Weights of a small transformer language model.
Size: 16 layers, 6 heads of 64 (1 for keys and values), vocabulary 2048, 26M parameters.
Architecture: LayerNorm before each block, rotary positions, no biases in attention or MLP, untied embeddings.
Each number is 128 + 24 x the weight over its row's rms, rounded and kept within 0 to 255. Layers, rows and columns count from 0. The size above them is the row's rms in percent of the matrix's.

# layer 11 attention output (transposed), 384x384, rms 0.117, rows 21-27,85-91,148-154,212-218,276-282,340-346, columns 256-319
size [ 95  94  92  91  88  95  91 101 112 109 110 105 104 115  91 113 104 103  99  90 103  90  96 100  97  94  96  97 109 111 108 115 111 120 112  99  98  93  85  89  93  88]
[[121 145 130 178 164 142 131 166 123 149 126 136  90 166 102 147 129 106 140 151  96 144 105  90 127 152 136 122 129 116 105 138 105 105 144 161 156 139 103  98 142 134 113 161 133 163 158 128  94 112 137  96  96  94 133 118 102 119 108 131 119 152 100 130]
 [150 134 148 121 139 157 163 129 115 128 132  99  99 122 134 151 125 131 134 120 135 140 127 126  98 102 174 131 100 107 117 139 118 151 114 125 164 112 101 114 106 132  90 141 133 131 127  76 164  93 149 176 142 135  96 139 113 131 113 123 140 107 105 146]
 [115 144  78 132 103 142 104 122 150 130 150 120 136 169 106 132 109 145 177 137 135 150 199  80  99 143 136 130  88 129 134 155 161 130 143 117 172 146 104 123 158 100 117 155 126  64 116 173 159 136 120 107  90 120 160 120 106 124  96 131 148 145 118 157]
 [ 94 151  84 116 100 131 118 100 108 120 111 114 138 166 114 117 131 156 100 129 134 101 133 122  88 141 147 170 111 126 127 112 160  97 112 117 151 117  79 148 146 132 144 133  88 101 169 134 132 136 104 136 115 126 159 119 123 130 149 145 107 125  95 140]
 [144 152 102 115 129 110 135 109 112 176 134 128 140 120 151 127 128 142 164 116 164 102 100 109 136 136 141 135 136 158 112 140  49 125 120 109 113 115 130 133 149 114 133 131 135 122 173 143 138 118 116 126 108 109 175 135 102  96 124 143 169 128  97 136]
 [ 99 145 122 179 121  91  94  99 128 126 112 142 149 158 153  98 124 161 175 141 162  73 124 138 130 106  96 140 121 144  89 118 144 138 136 156 167 150 112 100 155 167 128 122 136 154 144 104 182 128 154 131  90 139 115 126 122  94 104 140 138 146 159 161]
 [158 190 120  80 106 115 122 110 131 159 112 152 142 140 123 134 101 144  71 151 168 146 125 146 115 134 109 129 105  97 119 129 108 100 130  93 159 145 132 171 160 138 125 168 154 118 163 113 148 113 113 131 140 137 168 139 148 126 118 123  96 151 115 165]
 [112  87 139 140 118 135 151 128 126 106 150  85 144 149 185 120 137 157 157 130 136 116 144 116  93 150 160 121 131 125 114 150 174 126 155 174 150 121 107 160 134 106 138 145 136 124 151  99 126 145 147 133 122 148 146 125 105 114 132 115 110 100  85 126]
 [166 120 127 100 133 153 149 120 143 132 168 128 116 109 126 120 173 152  83 125 138 125 152 178 114 126 141 131 118 144 133 120 157 107 152 101  86 105 168 145  85 145 119 105 123 101  88 122 125 172 100 158 135 134  74  91 156 147 148 148 129 145 104 127]
 [119 128 137 102 121 130 110 151 168 125 117 163 111 111 169 143 124 150 133 117 126 173 173 119 148 106 133 113  90 139 122 155 121 105  90 126 148 163 107 132 137 131 135 164 127 108 133 152 129 127 132 131 135 143 150 123 152  84 122 134 144 110 150 124]
 [138 146 136 126 128 151 139  78 129 122 130 151 157 123 103 139 184 108 166 126 172 131 162 155 104  94 127 143 102 104 174 136 158 135 168 100 135  99  74  83 110 117 143 134 115 136 139 117 100  92 145 143 134 140 112  97 118 142 148  99 126 122 100 112]
 [163 123 132 157 112 140 154 101 117 111  96 128 147 147 128 128 148 140 135 114 128 125 124  93 115 135 116 170 106 131 141 141 105 121 147 130 120 145 117  75 123 123 138 159 102  98 188 169 135 120 151 139  96 152 164 123 121 123 135 110 139 144 127 133]
 [ 84 153 104 158 105  95 109 141 169 179 145 126 130 124 113  85 158  99 142 106  76 118 158 133 129  94  87 145 149 141 133 116  97 112 150 128  88 101  84 109 146 148 112 137 107 109 148 147 122 112 110 116 121 145  79 158 117 113 137 132 111  98 101 122]
 [125 142 110 108 128 145 144 127 147 163 113 145 116 121 103 129 127  90 118 133 128 131 107 186 142  99 126 124 164 112 107 152 130 125  88 120 172 116 103 146 162 129 156 159 125 101 134 157 152  96 119 123 103 126 124 130 123  96 186 108 104 205 127 150]
 [142 113 118 154 119 105 112  93  85 131 156 131 113 130 134 126 147 146 126 121 118 122 151 131 148  95 104 105 138 102 120 146 156 153 129  86 110 143 130 141 145 154 109 124 150 172 164 114 125 134 131 124 159 155 135 107 102  99 130 166 112 158  96  88]
 [134 107 135 133 139 135  98 188 120 122 113 130 121 101 121 101 115 100 121 149 125  72 127  99 128 106 134 113 120 133 171 169  89 142 129  95 126 106 152 124 125 154  61 134 112 171 116 102  83 146 135 105 155 148 119  83 128 114 160 141 187  79  97 130]
 [ 98 178 127 143 142  85 158  90 168  98 135 141 126 120 165 139 122 102 144  89 123 130  94 118 126 116 114 142 166 125 147  98 147 145 124 111  91 164 144 164 129 131 143 133 129  95 107 150 164  89 127 128 104  94 114 134 111 166  76 120  91 141 123 143]
 [140 117 127 138  96 145 116 132 173 105 130 134 151 103 151 120 140  95 133  91 161  96 145 136  74  99 138 100  72 171 116 158 169 113 138  70 135 111 133 161 142 119 163 133  90 158 133 122 142 111 116 127 107  95 107 160 140 144 105 112 125 140 128 100]
 [160 153 109 129 145 166 155  83 123 138 147 148 139 105 162 102 110  94 130  90 151 158 154 125 106 154 149 159 175 120 118  91 179  71 104 126  90 144 121 145 113 131 129 120 133 131  97 131 104 108 139 111  94  98 138  85 145 134 136 147  66 132 136 166]
 [130 151 115 161 133 123 106 143  99 146 133 137 117  86 158 144 128 128 142 104 113  83  86 162 105  84  98 137 119 169 141 147  73 128 138 133 118 150 141 144 118 159 158 111 101 164 124 128 139 142 137 157 158 169 133 127 105 135 159 146  81 169  99 113]
 [159 128 103 117 127 148 116 127 133 112 117 126 145 136 132 163 157  75 125 111  96 102 110  95 169 123 155 107 110 111 155 151 102 109 106 125 160 159 135  73  96 172  84 141 143 120  85 119 106 100 141 140 140 179 151 128 119 150 147 108 146 115 135 126]
 [120  88 119  56 127 125 127 100 103 144 137 114 152 114 101 105 146 151 117  98 141 122 136 128 126 136 136 141 158 171 159 151 153 118 119 121  90 145  91  96 119 175 118 107 134 114 148 134 126 138 133 145 126 149 186  85 112 146  86 125 130 109 142 128]
 [139 138 136 137 123  98 153 127 129 128 132 137 148 102 119 125  94 155 132 118 135 134 102 114 138 142 123 115 120  90 125 128 118 148 150 193 142  64 150  91 113  99 165 123  93 107 116 151  92 110 127 145 108 144 101 152 117 188 104 147 138 132 106 119]
 [160 129 130 125 126 149 121 167 153 120 108  90 137 128 116 133 108  96 189 144 103 145  93 130 144 114  98 118 169 152 137 116 165 139 114 129 115 164 141 101 160 143 131 111 139 151 192 128 145 152 154 154 100 112 158 141  90 138 127 161 130 119 135 101]
 [152 109 154 152 125 107 124 135 112 100 128  92 157 117 134 151 140 101 113 121 131 127 138 164 136 166  95 135 156 133 127 163 139 143 154 145 165 120 150 112 120 115  82 112 116 113 122 116 135 146 111 155 134 143 120 160 166 140 110 128  95 159 157 123]
 [131 138 107 145 147 100 143 137 128 148 158 150 121 174 106 110 139 124 136 131  88 145 130 114 135 111 163 149 159 124 117 150 156 115 122 126 105 143 147 187 103 144 159 156  99 144 115 131 174 140  90 166 117  97 147 142 104 130 146 183 142 138  94 151]
 [137 115 165 108 123 121 131 128 131 143 135 138 117 108 126 127 122 137 134 133 123 185 175 172 146 106 110 108 114  96 140 171 120 184 121 101 141 126 130 134 133 171  90  73 148 116 109  75 106 125 120 113 137 177  97 124 124 168 128 150  88  66 122 110]
 [145 108 121 107 180 114 129 118 169  89  91  97 105 134 121 100 129 103 101 176 153 151 104 110 142 137 168 131 113 135 129 142 160 106 157 142 119 140 130 157 143 112 113 111 115 133 126 173 125 129 143 148 144 107 142 107 140 104 134 124 142 160 151 149]
 [141  71 147 125 154 129 152 132 124 154 150 111 132 148 104 117 101  98  94 164 122 115 108 105 126 170 146 126 101 128 138 143 132 112 139  96 133 148  85 104 120 137 143 145 102  76 143 133 127 125 139 126 120 135  64  91 144 145 107  87 171 117  89 123]
 [134 152 116 118 124 154 104 158 117 155 157 156 106 162 140 133 153 105 105 128 131 119 134 191 144 114 117 180  90 157  99 116 128 123 139 148  91 106 119 136 138 140 138  93 150 135 142 122  87 167 126 121  99 136  88 139 124 154 119  89 106 142 131 139]
 [105 131 125 146 178 133  76 157 143 112 143 148 134 144 139 137 118 135 124 147 126 130 145  98 108 119 127 172 104 130  79 166 144  99 127 131  99  73 138 166 158  86 128 145 115 129 143 139 127 125 101 175 129 120 117 131 145 128  91 142 128 100  93 164]
 [135  77 115 139 121 124 102 141 153 145 123 126 110  76 144 126 141 150 170 113 103  93 154 105 153 125 118 144 112 144 122 106 153  84 153 154 113 138 135 107 148 129 138 127 123 113 104 162  96 117 156 111 132 166 105 125  93 135 120 134 160 126 131 129]
 [ 88 153 108 185  99 116  89 112 131 111 113 119 129 141  92 121 143 107 176 153 110 112 143 122  99 128 124  94 116 116 145 113 137  76 109 128 192  96 179 138 128 120  99 117 101 142 122 114 142 142 149 157 159 124 129 122 125 144 147 113 139  87 120 110]
 [139 100 146 109 103 129 111 137  75 143 112 176 117 137 144 149 122 125 139  92 111 133 124 131 119 110 100 136 117 115 152 115 133 153  90 118 115 132 132  56 161 142 149 143 162 115 138 151  85 107 113  97 138 106 128 101  83  97 155 152  97 124 119 107]
 [136 124 106 115 137  86 157 150 137 151 131 118 117 123 131 140  97 133 145 132 111  98 113 128 116 149 132 102 113 142 146 133 129 150 172 143  97 148  75 130 153 112 159 160  79 121 121  52 163 153 156 139 148 107 134 123 114 154 120 130 144 127 157 171]
 [121 129 102 129 102 185 138 137 104 138 129 137 164 132 137  93 136  87  94 126  74 104 109 131  94 206 127  83 186 123 126 125 149  88 129 134 135 144 161 124 123 137 137 119 117 186 117 122 147 118  91 164 149 130 133 113 153 122 158 110 127 153 167 148]
 [ 95 130 164 148 176 123  91 109 109 127 117  97 161 172 153  91  78  95 133 114 140 111 101 139 123  96 142 147 125 170 149 106 101 102 101  99 128  81 135 103 150 160  91 136 154 135 127  64 132 158 170 131 157 146 121 119 142 180 118 151 157 100 122 135]
 [136 108 151  88  85  88 128 147  83 122 106 173 157 106 137 130 147 101 140 111 108 139 101 147 133  79 112 101 139 117  79 126 115 166 145 135 137 131 137 130 117 158 142 136 118 138  85 120 120 150 102 116 148 120 154  78 116 162 126 143  72 149 107 133]
 [149  94 135 118 120 110 138 161 112  90 133 129 174 141 141 132  73 145 115 140 138  94 127 134  98 163 111 122 150 110 116 143 151 133 135 148 135 135 120 107 149 146 131 132 126 104 112 119 137 147 140 109 133 133 118 120 115 109 111 148  91 158 100 103]
 [120 128 142 125 179 136 172 124 123 111 116 123 111 131 128 127 103  95 117 123 144 119 130 138  91 133 170 132  84 140  94 155 125 124 119 141 139 145 111 135 141 154 128 155 117 146 143 117 104 160 192  67 126 100 121 106 114 148 150  91 142 150 154 115]
 [121 105 100 117 151  99 160 159 107 162 115 103  99  88 138 135  97 124 120 142 134 116  94 106 154 116  72 126 203 135 139 138 113 158 126 117 156 151 107 150 146 151 151 176 137 109 120 109 135 120 128 108 130 101  91 143 137 152 135 158  87 146 161  96]
 [117 117 130 117 160 106 147 127 121 120 144  90 100 133 148 150 116 121 126 160 117  89 133  90 161  65 139 102 145 135 105 150 124 152 112 125 128 126 102 100 127 144 122 129 160 111 147 142  99 134 151 106 142 146 134 119 148 150 106 135 132  97  94 149]]
# layer 11 attention value, 64x384, rms 0.136, rows 21-27, columns 256-319
size [110 101 104  96  96  99  98]
[[137 123 142 133 136 122 126 128  89 164 116 148 128 125 147 133 157 133  98 119  85 116 128 130 138 101 131 128 163 149 149 100 110 119 106 116 134 139 119 126 143 130 141 149 158 143 110 121 146 155  91 118 116 149 154  90 126 116 119 109 158 122 117 100]
 [111 141 127 111 134  92 131 125 114 123 183 152 147 121 148  91 103 119  92 143 180 162 146 108 108 108 156 142  94 109 118 111 102 126 123 101 152 148  89 150  97 129 125 134 159 134 102 138 117 103 113 125 150 122 122 134 133 165 138  97  70 144 116 168]
 [188 108  77 167 127 123 157 125 118 139 134 135 122 130  87  89 115 148 145 114 160 153 135  87 119 125  99 139 176 154 145 114 141 145 150 104 127 175  98 128  90 107  82 104 108 130 109 156 114 139 138 141  80  77 120 155 111  97 151 138 124 126 134 138]
 [102 149 181  96 157 106 107  57 138 117 105 149 122 154 150 106 109 129 138 109 176 157 108 116 108 138  88 121 108 147 142 140  79 123 103 139 115 123 113 107 136 112 121 146 109 144 186 134 117 154 123 148 119  97 176 101 115 110 136 113 134 133 129 131]
 [132 155  74 115 123 164 123 135 135  79 107 122 154 126 135  92 103 126 168 132  67 130 111 112 108 146 109 149 123 139 136 102  87 118  93 148 114  68 116 116 138 176 145 192 105 117 136 143  98 115 103 129 155 149 138  99 127 112 139 133 135  96  77 110]
 [160 129 127 153 120 144 127 123 144 133 105 102 118 110 168 186 119 108 166 143 113 104 134 141  99 152  59 119 111 133 117 122 119 133 157 128 122 148 173 106 153 106  92 148 125 166 155 133 163 140 130  96  97 141 115 106 103 145 108 135 157  79 102 145]
 [133 135 160 149  90 132 141 156 123  97  86 132 123 160 115 163  78 122 156 128 124 129 145 179 107 148 174 120 122  94 125  91 136 133 134  81 105 134 179 150 149 137 144 137 137 152 123 115 115  88 165 124 177 128 132  89  75 167 127  85 147  97 158  94]]